From a checkpoint of a small transformer trained on Wikipedia.
Size: MLP 896 squared ReLU, 5.48M parameters.
Architecture: rotary positions, no biases in attention or MLP, normalized queries and keys, local attention windows, capped logits.
Training: a variant of Muon for these matrices, 230M tokens, 4732 steps.
Each number is 50 + 10 x the weight over its row's rms, rounded and kept within 0 to 99. Layers, rows and columns count from 0. The size before them is the row's rms in percent of the matrix's.

# k: layer 3 attention key, 224x224, rms 0.193, rows 84-127, columns 32-63
# q: layer 3 attention query, 224x224, rms 0.189, rows 85-127, columns 32-63
# v: layer 3 attention value, 224x224, rms 0.225, rows 64-120, columns 32-63
# o: layer 3 attention output (transposed), 224x224, rms 0.323, rows 64-119, columns 32-63
k84 112:23 47 47 45 52 35 47 52 62 58 45 57 60 33 44 57 41 35 64 57 48 55 37 31 56 48 53 75 50 57 49 61
q85 094:53 34 67 43 32 54 47 66 48 55 39 48 59 55 63 49 53 69 54 64 38 48 47 48 42 69 43 52 59 44 56 48
k85 102:62 35 44 51 58 44 40 40 52 47 33 56 55 57 46 45 74 44 44 67 39 51 65 60 50 40 58 28 64 41 38 47
q86 098:38 46 59 48 39 74 60 50 34 60 57 68 61 39 29 62 56 38 31 32 43 41 67 55 40 54 57 62 43 56 37 37
k86 102:61 50 71 34 54 40 49 45 52 49 57 48 27 57 59 53 61 56 62 64 34 50 38 43 59 48 35 69 60 43 74 55
q87 105:49 42 40 27 60 34 57 63 58 54 47 49 44 48 61 48 21 69 65 55 43 65 42 50 40 50 40 43 43 62 49 43
k87 097:41 59 49 41 58 43 53 42 33 35 39 54 45 50 48 59 44 74 49 53 47 41 53 63 53 46 31 41 48 62 43 57
q88 090:42 54 55 44 60 49 60 41 72 71 70 57 35 49 43 69 59 52 47 47 48 56 59 58 70 52 37 64 56 48 50 46
k88 101:57 51 68 28 62 59 57 41 32 68 52 38 35 45 34 54 45 37 58 49 55 52 52 40 50 38 65 41 44 46 52 52
q89 099:63 51 54 58 39 69 75 64 44 63 53 58 71 24 58 46 53 51 31 43 50 46 63 55 42 49 37 38 44 37 37 28
k89 105:29 57 46 45 36 51 50 57 40 43 29 32 52 56 65 41 60 44 59 54 52 45 38 62 67 21 41 63 62 53 40 44
q90 094:39 47 62 42 42 49 43 41 53 48 37 65 39 64 54 41 45 46 55 47 69 55 42 41 42 44 45 49 28 66 58 57
k90 105:53 55 34 37 43 53 61 61 44 39 55 45 23 42 39 59 57 55 30 41 42 14 54 48 66 51 53 44 52 65 48 57
q91 109:60 59 62 66 64 33 44 43 53 38 61 41 55 46 49 32 36 47 43 50 63 69 48 70 53 77 49 35 36 62 50 38
k91 111:36 70 47 50 38 44 50 56 42 65 54 32 49 44 60 50 44 59 42 53 53 43 69 52 57 43 63 43 39 29 53 49
q92 105:60 52 49 42 70 56 55 41 45 41 32 37 42 55 40 46 54 54 58 49 42 56 37 43 62 62 52 68 43 39 53 34
k92 105:49 48 46 60 41 49 50 63 49 49 45 37 60 49 52 42 56 40 56 42 37 41 48 35 42 53 47 47 55 49 51 43
q93 103:55 55 60 61 65 34 46 30 43 48 29 46 55 45 42 53 49 53 30 58 58 50 58 45 54 49 50 45 53 56 43 60
k93 113:40 41 52 48 67 40 38 55 41 57 51 59 47 28 44 50 55 42 39 65 40 45 65 60 46 53 41 41 42 62 56 30
q94 102:43 48 44 42 76 43 37 46 47 40 68 57 35 43 57 51 46 52 43 46 51 37 55 51 61 45 27 49 51 41 63 37
k94 103:46 55 62 32 52 36 47 37 52 54 60 56 41 45 49 47 49 63 45 61 41 32 61 27 58 64 68 41 53 49 52 66
q95 105:47 56 39 52 50 41 50 40 49 38 55 50 56 47 56 45 54 53 55 44 31 64 24 47 52 63 51 49 44 43 61 43
k95 100:45 56 41 56 50 55 51 61 31 39 52 44 56 56 45 35 40 50 54 55 41 47 32 53 42 60 62 48 36 62 51 45
v64 106:62 48 38 65 45 33 39 45 34 39 51 58 51 54 65 43 38 50 53 66 49 61 40 47 55 46 61 42 35 41 60 66
o64 096:36 45 46 51 55 66 48 57 46 50 61 49 52 59 50 54 43 53 56 63 52 46 64 47 29 47 37 52 74 29 86 48
v65 093:55 64 24 48 53 39 50 54 59 34 51 59 48 45 43 52 49 46 42 46 34 60 52 44 58 54 56 51 40 33 62 51
o65 089:74 46 74 49 59 46 65 57 59 45 55 42 45 41 49 53 54 50 50 44 39 52 61 56 63 48 51 48 46 34 47 47
v66 100:68 71 58 64 53 55 51 44 52 74 39 61 52 48 59 56 62 29 53 63 38 49 30 52 44 54 41 51 28 39 41 58
o66 093:48 45 41 39 58 58 48 54 49 38 38 29 46 42 62 51 33 36 50 56 52 53 57 54 57 43 50 58 72 53 61 50
v67 093:54 50 51 40 51 48 48 41 52 46 59 38 57 50 44 59 48 48 47 34 58 34 42 53 57 42 38 54 49 38 56 60
o67 096:60 50 59 77 51 59 63 56 57 51 45 44 56 53 66 47 76 54 48 64 63 48 58 62 59 59 54 47 54 32 61 45
v68 090:48 45 67 51 72 54 67 41 41 53 38 54 48 48 49 68 41 33 49 42 30 47 52 48 63 38 61 53 55 51 53 64
o68 088:47 49 54 47 34 53 29 46 38 54 53 47 47 52 53 33 43 57 52 54 61 67 51 48 50 56 54 67 48 45 57 46
v69 080:61 53 64 64 38 37 44 55 45 49 61 48 47 56 56 57 54 40 54 64 34 56 64 21 54 61 35 52 45 51 48 51
o69 088:61 55 51 54 62 41 42 40 51 28 59 65 41 47 54 42 43 36 56 29 70 52 41 49 67 50 47 44 63 61 56 59
v70 092:72 65 47 55 63 49 48 63 58 53 49 40 61 71 47 54 54 33 54 43 38 46 40 65 51 51 52 42 78 34 56 62
o70 087:61 37 55 31 44 42 50 54 57 55 59 53 48 36 44 61 43 43 42 69 70 44 34 43 62 53 47 42 44 50 62 48
v71 095:63 49 61 27 45 49 46 49 48 45 39 33 48 44 58 59 48 60 55 43 55 67 53 69 67 24 47 26 51 50 49 62
o71 092:48 55 50 52 67 32 68 50 36 47 60 62 40 57 48 33 48 31 56 55 60 50 41 43 49 41 56 51 37 51 47 49
v72 092:54 42 51 68 45 45 63 55 48 60 58 52 51 39 44 46 41 60 35 41 46 49 56 52 49 51 40 42 42 65 51 43
o72 082:58 62 62 38 58 58 60 44 39 34 47 51 44 58 53 53 46 59 63 59 52 63 45 48 55 54 59 61 65 33 37 48
v73 084:47 45 49 49 47 57 54 44 45 45 51 42 40 31 47 42 44 39 57 38 44 55 59 48 59 37 71 44 47 60 48 40
o73 080:51 38 52 46 55 47 53 69 62 46 42 58 50 56 61 58 44 56 44 60 45 57 52 56 37 60 50 28 44 38 69 44
v74 099:52 55 43 34 62 55 52 44 59 79 43 53 68 40 50 44 38 76 52 43 67 52 66 61 50 61 59 56 59 51 42 63
o74 086:49 39 62 51 60 34 60 52 38 53 51 37 36 60 38 59 60 40 58 45 51 57 20 58 56 51 40 55 34 37 63 72
v75 104:47 64 55 59 65 40 40 60 55 38 52 53 50 32 55 53 66 38 47 58 58 55 51 66 55 64 50 55 55 51 45 19
o75 098:55 48 40 52 32 49 57 42 58 52 56 38 44 62 55 46 35 67 48 44 53 40 47 51 53 58 62 53 54 57 41 53
v76 096:40 50 61 69 55 42 51 51 71 53 54 62 57 33 47 51 24 56 26 55 61 47 51 46 46 47 55 63 43 25 61 38
o76 086:50 41 45 35 49 36 56 54 53 40 54 40 58 50 40 61 41 40 55 46 46 58 67 55 62 47 55 55 50 48 62 77
v77 096:28 33 44 41 63 38 48 47 56 46 68 44 66 50 55 52 44 43 55 52 49 54 38 54 50 48 55 50 53 38 50 55
o77 091:40 46 55 40 41 34 43 51 47 50 53 46 46 64 59 51 51 60 74 44 51 59 56 55 47 53 77 49 49 67 67 46
v78 096:36 60 53 48 57 38 49 45 57 22 54 51 57 55 76 44 55 50 40 65 57 49 35 55 55 53 55 54 61 39 57 50
o78 089:57 43 33 69 64 56 52 55 51 48 46 42 48 41 52 45 43 45 32 61 61 57 51 32 59 37 42 44 50 51 35 49
v79 087:43 36 47 66 40 71 60 42 46 76 57 38 55 62 53 48 24 72 47 45 37 53 43 54 41 51 48 57 41 40 43 68
o79 089:53 66 32 43 33 45 59 44 50 31 38 36 41 29 56 53 55 46 51 53 53 51 58 37 61 36 52 54 59 52 47 60
v80 089:49 56 52 49 41 49 48 43 59 47 71 38 46 59 62 62 51 45 42 52 21 43 57 42 33 71 59 63 49 43 55 64
o80 078:59 62 42 68 53 59 43 54 38 27 37 49 50 47 51 48 48 66 59 63 47 51 58 52 72 68 52 43 44 46 44 31
v81 106:58 56 37 50 49 47 63 43 61 40 53 55 53 50 66 53 45 60 38 50 51 60 51 62 48 50 47 61 38 66 65 59
o81 100:21 34 43 68 55 47 48 45 56 48 46 50 47 59 43 53 44 49 61 46 50 54 41 47 39 40 19 60 61 38 30 39
v82 094:43 64 56 62 49 40 58 31 38 51 68 66 59 49 60 67 62 40 55 35 35 48 61 48 37 69 45 40 44 53 69 34
o82 091:57 53 41 46 50 62 24 51 50 34 33 25 61 25 51 51 50 60 72 59 54 32 46 47 58 48 52 50 60 64 50 58
v83 095:56 24 51 55 42 60 51 57 58 42 38 47 52 28 33 50 47 49 43 59 48 65 37 54 48 44 41 54 40 51 60 62
o83 084:58 63 52 45 36 55 56 52 33 28 55 57 44 68 48 48 48 45 55 29 52 53 41 61 62 46 47 32 47 54 44 63
v84 090:45 56 66 34 45 52 43 37 34 57 67 41 49 46 55 64 58 48 47 45 32 56 50 57 68 29 45 40 53 53 63 58
o84 088:71 62 46 59 58 42 60 47 62 41 36 35 64 54 39 56 38 59 44 57 43 63 44 70 53 55 65 41 48 53 33 19
v85 086:50 45 60 38 40 55 57 57 48 39 62 40 54 51 51 31 53 50 42 57 29 51 46 65 34 47 54 31 59 29 43 58
o85 080:43 53 32 41 42 55 45 41 59 42 38 67 50 53 53 47 41 33 47 32 49 53 50 49 55 28 47 66 39 58 63 43
v86 093:58 45 50 47 33 37 56 46 51 42 37 54 44 47 60 37 50 45 54 75 53 33 65 57 43 46 54 21 44 42 50 53
o86 092:49 67 57 43 52 61 33 44 43 46 76 51 60 59 45 72 44 65 68 45 43 67 58 51 47 50 64 58 60 51 58 52
v87 098:58 32 52 53 50 52 47 34 39 44 46 58 34 53 54 60 58 61 62 51 60 42 45 36 54 69 51 55 46 48 58 49
o87 093:44 48 63 62 44 42 59 53 43 56 41 29 34 45 61 47 36 59 39 53 43 41 62 66 61 45 48 40 49 33 32 47
v88 094:45 56 33 39 35 49 54 63 54 59 42 62 75 35 52 37 37 44 41 52 54 49 52 41 43 50 60 68 56 53 62 36
o88 089:56 54 66 45 66 46 40 47 59 36 55 43 47 44 43 68 58 45 35 43 54 47 53 60 53 70 26 34 56 65 71 56
v89 096:66 41 60 43 61 47 46 43 56 65 40 39 41 52 48 49 45 38 51 41 51 68 47 67 70 32 41 54 59 48 74 35
o89 093:62 50 56 55 56 60 48 57 42 70 53 54 43 34 43 57 44 27 44 47 58 59 52 47 53 46 68 51 54 51 45 46
v90 093:35 62 43 52 60 44 47 69 45 61 52 43 70 51 48 57 73 59 46 47 78 57 52 51 42 63 51 46 63 41 38 41
o90 084:55 45 57 61 69 65 53 34 42 60 52 62 42 44 50 49 51 53 49 41 47 30 52 48 42 45 64 62 41 45 31 68
v91 104:46 45 68 70 44 54 51 40 64 59 49 47 56 25 50 44 46 57 50 40 43 52 46 56 53 45 48 57 53 46 45 48
o91 100:36 63 38 22 58 43 51 47 52 60 52 53 38 66 30 57 56 73 31 44 45 45 56 50 55 42 38 61 43 61 53 39
v92 094:48 52 41 55 47 49 51 35 35 52 51 45 24 51 53 62 58 47 30 50 57 55 45 45 48 55 44 61 53 45 63 47
o92 084:52 32 63 44 51 57 60 52 48 67 25 51 66 58 49 51 64 71 43 48 60 47 79 26 45 53 31 56 47 43 53 58
v93 089:67 44 68 53 63 45 57 63 52 55 43 49 41 43 45 57 39 40 44 43 72 42 37 65 51 52 53 48 49 54 50 56
o93 081:56 50 41 43 46 59 55 32 38 41 48 57 39 51 57 46 62 29 37 63 35 60 70 45 35 49 48 57 64 32 49 49
v94 098:46 38 51 53 38 44 45 55 42 36 25 70 50 40 50 37 46 46 56 51 65 64 53 44 56 61 42 41 28 55 50 64
o94 091:54 65 47 56 65 49 41 51 67 67 74 50 54 53 44 60 56 63 62 24 46 35 51 48 48 41 49 60 72 44 45 44
v95 106:38 53 53 39 41 39 57 55 46 55 54 56 50 67 51 39 68 54 68 44 54 44 26 46 48 52 68 47 42 42 52 45
o95 096:33 43 57 44 63 48 69 50 44 43 39 47 49 54 33 71 58 25 62 49 57 59 50 55 59 62 58 35 38 47 34 74
q96 093:54 53 42 53 57 49 44 33 56 46 39 57 79 35 47 72 48 44 33 73 69 43 38 60 60 56 51 46 50 42 56 35
k96 078:60 40 49 49 38 36 54 47 53 40 69 56 33 59 30 38 42 45 60 48 48 35 57 55 45 30 49 64 47 44 47 49
q97 094:44 43 52 58 44 59 46 48 55 49 43 46 47 36 38 46 55 51 39 63 31 39 55 51 49 41 57 50 47 54 50 54
k97 074:36 59 40 47 56 73 44 47 57 45 34 45 35 34 55 38 55 59 54 37 49 57 51 40 41 36 43 56 57 34 50 50
q98 091:44 40 48 45 61 47 67 53 23 36 56 63 41 68 67 40 59 44 54 59 65 44 64 44 42 62 36 30 61 44 46 41
k98 069:44 32 47 56 59 62 46 79 46 43 45 37 40 49 47 35 49 37 59 54 36 40 44 35 57 54 49 39 56 53 52 44
q99 089:50 56 50 44 35 46 54 61 46 42 54 57 44 37 50 56 40 39 55 59 44 57 45 54 41 39 36 38 54 48 64 51
k99 097:42 44 39 52 53 40 47 55 44 43 43 45 49 53 60 43 44 45 69 51 60 31 66 41 48 58 47 44 63 48 29 29
q100 099:44 62 50 63 55 53 55 56 62 56 53 61 62 40 60 28 59 49 59 39 40 54 49 53 45 55 46 57 29 56 56 39
k100 088:69 38 49 53 39 47 51 53 39 48 51 41 60 57 55 60 56 38 59 51 54 56 53 46 44 45 55 66 58 73 46 66
q101 099:60 61 48 47 46 62 66 61 47 47 56 59 36 46 47 46 45 48 38 48 52 55 66 47 52 48 45 57 62 41 57 48
k101 129:54 64 55 47 62 53 59 44 56 50 51 64 42 61 44 48 56 45 52 41 41 52 47 61 47 48 57 42 53 48 59 45
q102 112:49 61 40 60 54 57 43 39 59 48 74 59 58 44 55 70 57 47 55 54 54 50 44 33 39 53 60 41 37 48 53 56
k102 112:44 47 32 57 60 37 47 53 48 52 62 36 70 49 59 50 65 37 63 48 70 42 50 46 27 55 51 51 35 48 31 52
q103 118:51 39 39 42 42 30 58 51 60 30 51 53 17 55 51 24 46 49 48 58 72 46 39 43 48 52 46 51 51 41 67 51
k103 119:42 58 63 51 62 40 62 40 43 43 51 49 45 61 68 41 53 54 34 57 66 70 29 46 43 58 49 51 46 36 61 42
q104 107:52 32 57 53 56 55 42 51 64 38 44 40 71 33 62 48 45 47 58 59 58 53 63 59 59 51 64 49 56 40 49 47
k104 108:50 45 63 47 49 61 38 46 51 58 48 53 47 42 65 58 46 44 60 61 60 60 36 65 50 25 65 43 54 53 37 54
q105 110:41 48 47 26 59 35 57 57 80 50 46 40 53 58 45 65 56 68 58 59 36 39 43 62 55 47 43 28 47 66 70 50
k105 113:53 53 38 45 76 53 57 54 45 58 47 43 48 56 41 51 43 37 57 37 46 37 27 61 38 44 46 18 43 60 48 72
q106 106:54 64 44 65 32 59 46 53 55 42 58 51 49 44 56 52 53 57 52 50 43 48 60 59 30 40 54 63 45 60 41 29
k106 102:57 32 52 56 48 41 34 49 60 51 57 47 52 25 67 47 58 78 59 53 30 49 55 51 47 44 59 57 53 48 42 45
q107 125:66 68 64 46 56 61 41 46 49 48 50 46 43 37 43 53 65 59 38 37 36 48 68 67 45 39 56 65 60 60 55 46
k107 113:54 50 44 57 53 53 54 43 54 52 55 52 44 52 54 58 67 70 69 54 40 58 39 80 58 76 57 47 59 54 57 33
q108 085:44 53 55 43 70 74 52 40 66 53 39 35 25 36 47 56 47 41 62 50 60 53 50 52 49 49 53 49 37 50 61 53
k108 089:66 55 41 57 46 52 51 36 52 60 47 57 60 47 46 35 39 46 60 55 40 42 66 68 59 46 57 53 53 37 49 36
q109 100:54 35 68 74 43 53 56 52 43 63 62 47 42 36 47 57 71 44 63 61 38 58 49 43 44 62 65 51 59 49 53 74
k109 081:47 47 52 44 38 58 51 55 42 52 58 57 73 58 47 45 51 32 53 73 68 66 45 44 51 51 44 59 56 44 51 60
q110 105:56 74 56 43 72 35 59 44 43 54 59 39 46 50 28 56 23 58 47 46 56 33 45 50 56 63 62 43 56 50 49 50
k110 092:38 57 44 60 60 54 62 47 55 49 38 58 28 59 49 46 36 41 60 56 45 33 64 50 54 37 52 52 63 29 54 43
q111 094:53 43 49 59 62 60 50 30 48 60 43 52 47 58 41 44 42 52 48 35 59 61 43 28 57 64 45 59 51 41 48 50
k111 092:50 37 45 56 59 51 39 39 40 62 39 55 50 47 36 44 36 54 52 54 65 60 67 61 25 55 73 43 62 60 53 45
q112 105:59 44 38 45 58 50 48 33 57 54 62 58 50 40 43 63 53 53 54 43 33 63 51 52 60 54 54 35 37 48 58 48
k112 102:53 45 55 58 30 62 36 63 48 58 57 45 60 43 49 51 52 66 44 53 64 39 53 68 61 52 34 53 50 63 36 52
q113 097:54 46 54 47 42 52 56 46 39 57 59 52 61 53 42 34 36 54 41 49 36 56 50 55 47 60 55 43 57 49 29 23
k113 113:25 60 51 55 47 45 47 51 47 50 74 56 50 48 58 69 48 43 49 50 46 57 41 32 46 49 45 64 39 48 48 52
q114 116:48 52 57 53 60 42 51 60 71 52 49 60 43 34 49 58 39 49 45 50 38 42 49 39 51 28 47 38 68 56 44 59
k114 115:39 73 42 56 53 56 46 47 46 56 57 56 60 56 58 49 48 54 44 48 50 47 25 49 52 45 45 34 57 43 53 67
q115 108:58 38 66 55 56 53 49 46 42 47 46 48 38 38 44 50 63 51 55 48 72 51 37 64 72 50 58 59 50 46 42 52
k115 115:61 46 52 49 56 45 49 45 45 59 64 50 21 59 29 59 52 51 48 31 59 52 68 44 55 52 43 57 70 35 49 60
q116 113:60 61 38 27 69 48 50 44 43 45 49 60 48 51 43 64 39 51 36 48 34 35 66 53 30 46 72 43 59 53 60 54
k116 110:52 44 49 48 55 42 45 55 50 51 57 51 57 52 41 54 48 52 50 50 46 26 50 51 46 59 65 55 50 55 44 74
q117 105:49 56 42 54 52 36 50 54 67 31 40 61 61 47 45 49 31 57 44 42 60 57 39 57 41 50 63 64 48 63 57 76
k117 105:67 51 45 43 66 44 43 36 57 40 37 48 52 38 55 37 35 44 53 55 39 56 56 61 44 52 42 44 23 68 54 54
q118 103:40 45 64 62 61 60 57 46 66 43 38 51 61 40 61 54 63 69 59 45 41 61 66 43 44 40 60 65 60 65 45 46
k118 121:58 51 58 57 59 37 56 43 51 59 43 43 35 40 49 58 49 74 47 56 43 46 63 54 60 37 35 47 53 33 53 51
q119 110:42 50 67 41 53 43 42 67 63 54 54 51 48 50 56 46 43 52 38 35 57 53 52 47 50 46 53 34 63 60 52 65
k119 101:39 59 40 41 51 60 42 42 51 60 46 52 56 53 40 52 48 36 41 51 26 40 64 55 59 62 55 56 45 62 61 61
q120 113:47 60 55 37 51 60 55 56 43 56 60 41 58 56 60 39 61 48 42 48 53 46 66 61 65 57 41 50 55 67 68 43
k120 112:54 46 37 50 32 40 49 54 62 38 56 43 42 57 60 56 47 72 34 29 42 43 62 50 67 62 39 68 56 54 65 59
q121 109:26 67 39 71 60 64 45 43 52 49 56 42 28 43 50 53 32 54 31 54 65 32 72 50 46 45 58 49 61 59 42 39
k121 112:58 47 56 51 65 43 51 57 38 58 45 51 42 43 58 65 37 49 56 70 61 49 56 39 48 55 50 41 79 44 60 56
q122 107:51 60 67 21 28 75 42 70 54 56 62 46 35 52 57 57 64 82 47 41 60 32 61 46 51 50 21 56 62 49 61 48
k122 104:38 41 58 40 54 52 53 46 72 42 56 45 40 44 52 67 41 71 45 57 74 52 37 36 55 58 46 54 69 39 62 59
q123 111:52 63 40 41 42 67 43 29 48 56 45 36 61 41 68 46 54 59 56 59 39 57 43 50 47 50 67 48 58 62 54 57
k123 104:40 60 31 58 46 66 50 44 53 46 39 39 42 54 55 43 51 63 47 61 51 35 50 47 60 57 51 61 52 54 55 56
q124 109:62 46 34 43 54 61 68 49 66 52 62 42 47 61 44 46 59 49 63 50 48 47 48 66 54 60 64 59 52 39 27 57
k124 114:63 51 43 50 53 42 64 37 57 39 50 61 59 44 51 48 51 31 40 63 60 65 45 48 48 57 70 54 48 43 64 33
q125 122:73 44 59 44 47 70 73 54 51 52 39 65 47 38 39 47 50 52 47 58 35 40 51 50 55 55 38 59 52 51 57 46
k125 102:67 45 31 45 39 56 45 42 58 46 40 62 68 68 59 58 58 39 47 63 40 53 58 29 52 43 41 38 57 78 57 45
q126 125:57 55 60 36 45 55 50 47 35 42 53 49 48 65 31 51 56 44 54 35 41 65 59 53 54 53 40 63 56 48 28 46
k126 115:58 48 56 51 41 52 47 34 61 44 58 65 52 48 39 51 48 62 59 54 38 46 54 43 56 53 70 50 56 48 34 34
q127 115:54 38 59 52 43 56 51 54 48 41 42 26 57 38 34 46 35 58 67 62 68 53 46 58 45 57 45 59 40 51 48 32
k127 117:40 35 40 52 52 44 41 51 61 30 39 30 29 55 46 51 43 53 56 40 68 54 65 69 57 34 36 59 37 51 45 41
v96 096:43 61 52 65 32 53 52 43 46 55 47 30 66 55 59 41 42 71 52 49 37 43 57 44 47 55 39 60 49 69 44 26
o96 084:67 64 55 52 60 58 54 51 49 40 54 65 38 39 34 36 58 45 60 40 41 62 38 54 49 45 60 59 55 29 49 55
v97 091:49 45 65 49 49 50 57 53 53 46 55 46 47 43 63 45 49 36 53 42 76 43 58 56 56 28 37 54 36 54 54 41
o97 088:57 57 59 43 62 65 51 68 38 65 36 58 40 47 43 42 36 51 47 63 46 58 62 25 44 58 58 54 56 49 57 50
v98 095:43 39 36 48 49 45 48 69 42 54 43 46 54 51 63 47 59 64 49 52 39 44 53 61 66 64 39 66 31 70 55 48
o98 092:42 59 43 52 50 36 63 39 52 59 45 70 43 62 49 54 52 40 54 48 65 48 43 38 40 47 62 50 45 49 49 58
v99 098:41 26 48 48 49 34 45 45 50 51 62 40 42 46 54 52 54 55 69 38 62 80 49 53 51 61 52 60 42 58 24 43
o99 089:55 68 59 57 46 59 46 53 49 67 50 52 18 43 57 47 53 51 38 59 43 41 51 63 60 39 37 39 69 46 65 55
v100 088:59 46 38 53 35 53 51 40 55 31 38 64 25 61 48 51 51 48 64 51 53 45 51 44 54 50 69 71 58 59 58 39
o100 086:27 38 56 54 65 36 50 54 46 45 46 42 63 34 63 65 47 38 50 39 61 45 51 50 45 46 47 46 46 51 45 68
v101 088:46 61 35 60 67 32 40 33 44 59 64 51 45 41 56 58 72 73 46 60 47 45 46 56 53 56 44 55 61 42 60 45
o101 091:49 45 64 40 50 56 64 41 51 50 39 62 49 56 43 62 47 46 46 61 51 58 36 57 64 68 64 46 53 54 60 66
v102 090:41 48 32 43 54 39 49 47 40 57 46 60 51 56 43 52 56 66 36 59 51 46 45 42 56 76 45 62 46 42 60 43
o102 090:35 49 74 61 39 61 49 45 49 42 34 48 51 43 31 68 47 60 59 51 52 56 61 72 50 65 70 34 44 46 41 56
v103 092:49 52 25 60 48 49 53 49 34 48 62 58 58 52 55 51 39 61 60 59 40 46 35 54 35 57 69 47 74 53 39 62
o103 083:68 62 59 43 52 48 58 52 59 51 56 44 59 53 57 46 50 52 40 54 47 26 44 47 50 54 43 53 30 33 47 24
v104 087:54 64 65 40 54 57 55 50 53 58 48 62 40 40 22 79 48 52 43 69 43 44 58 65 47 62 47 66 42 55 61 52
o104 083:42 22 38 36 52 45 43 52 53 51 42 34 36 55 51 57 40 44 42 50 49 48 55 46 40 42 51 41 42 64 42 53
v105 086:56 53 33 27 29 64 48 41 46 63 45 59 42 39 51 62 45 50 61 42 35 42 60 50 57 50 56 70 39 45 54 58
o105 087:36 53 46 59 49 53 63 60 49 59 65 39 53 63 43 30 53 70 54 48 59 37 62 68 39 59 43 42 60 51 49 56
v106 087:41 63 47 55 50 54 49 56 52 50 54 55 42 59 31 57 70 59 62 55 57 38 62 48 50 41 45 48 70 47 39 38
o106 086:74 41 41 40 53 48 61 49 60 64 51 59 56 54 59 49 55 57 36 42 45 30 51 50 39 53 28 56 42 40 64 61
v107 090:38 52 44 57 54 46 60 49 55 49 41 43 73 54 53 44 39 63 66 78 49 54 49 54 64 46 50 35 55 39 46 54
o107 081:62 35 54 59 63 52 34 33 52 59 68 60 34 59 52 53 52 48 31 47 57 38 57 56 57 51 62 57 46 24 59 56
v108 088:54 32 57 46 52 56 64 56 49 64 39 60 41 59 74 53 37 35 47 50 50 46 48 33 52 50 57 48 49 57 39 63
o108 084:51 48 50 72 49 42 47 57 55 50 43 48 68 41 40 49 56 54 47 57 65 30 61 43 52 50 45 50 54 47 47 39
v109 092:33 33 36 53 45 26 38 66 64 55 61 52 36 41 55 66 60 54 59 48 30 58 43 59 56 65 57 56 46 44 47 46
o109 085:55 46 53 46 54 51 49 42 41 51 36 54 49 46 57 55 23 51 45 40 65 68 54 62 38 45 53 41 46 58 44 60
v110 097:44 55 35 44 59 45 40 57 46 54 46 42 36 53 55 40 55 58 67 46 44 61 41 59 35 45 49 56 44 55 68 48
o110 088:53 40 62 49 43 49 67 49 55 64 66 51 59 60 46 37 50 39 26 47 18 56 41 57 46 41 44 43 52 51 42 37
v111 091:35 62 52 61 59 51 38 58 56 60 51 33 43 52 30 35 27 48 59 55 58 40 46 65 49 63 48 70 26 58 36 46
o111 094:49 44 52 68 51 42 61 51 51 55 49 55 57 51 54 56 66 59 23 42 46 48 67 36 38 47 37 45 64 38 44 54
v112 097:59 39 60 59 46 44 48 49 47 50 59 45 56 39 54 44 59 31 57 52 39 33 46 56 35 31 63 62 29 69 50 43
o112 083:72 53 54 32 50 59 68 65 41 49 46 28 34 50 56 59 52 57 47 44 60 49 47 52 86 77 56 58 60 49 43 33
v113 094:48 40 51 68 41 59 52 74 53 52 65 50 66 59 42 40 44 71 57 46 39 48 62 45 58 47 42 54 68 65 56 53
o113 089:44 48 27 49 52 55 46 32 59 55 33 41 26 63 51 44 61 42 59 44 54 57 47 47 35 56 34 55 50 37 34 46
v114 104:60 58 49 61 78 42 60 49 49 47 43 51 43 63 55 50 38 26 46 40 58 55 28 52 23 22 48 45 49 77 35 45
o114 095:58 40 73 60 45 67 33 45 44 64 44 54 59 33 37 58 58 57 49 51 54 56 69 45 62 66 53 65 56 35 28 46
v115 102:47 50 51 54 59 33 46 48 38 53 47 48 48 43 45 52 68 68 46 49 49 31 55 55 51 51 68 47 51 74 65 43
o115 091:61 48 57 47 33 52 67 39 43 54 58 38 49 46 62 63 31 31 51 56 44 63 55 47 50 44 52 30 53 46 55 55
v116 085:47 39 57 44 58 44 55 48 53 21 47 66 57 49 36 59 49 44 62 57 56 52 42 54 51 35 45 68 62 43 41 47
o116 085:55 39 44 31 42 50 48 57 54 55 48 39 44 48 63 39 43 60 38 55 53 58 46 37 57 52 43 51 67 49 64 48
v117 083:38 43 44 42 51 43 51 61 44 45 72 41 52 57 44 35 60 53 43 72 54 43 52 42 57 49 42 51 48 41 48 74
o117 077:66 55 45 57 53 47 70 59 52 54 33 55 54 68 38 70 63 33 48 40 46 65 49 62 36 42 51 34 48 49 39 44
v118 088:59 45 47 61 52 54 67 56 50 55 58 59 57 58 69 43 59 63 56 51 45 53 28 53 33 45 45 43 52 58 52 62
o118 084:53 39 70 38 44 53 40 62 59 41 47 50 50 46 31 52 50 27 44 42 64 57 51 55 52 57 48 42 39 60 56 36
v119 088:58 30 38 56 49 48 35 51 50 48 71 45 60 63 50 61 59 64 53 46 51 45 59 55 56 50 55 34 39 58 48 55
o119 087:36 62 47 46 50 45 34 56 50 52 40 44 40 43 51 60 27 58 62 44 39 60 53 58 71 45 46 64 49 55 60 64
v120 095:48 35 53 48 49 55 34 42 49 52 48 36 46 30 50 36 49 50 58 51 63 39 61 39 30 52 51 49 72 41 53 49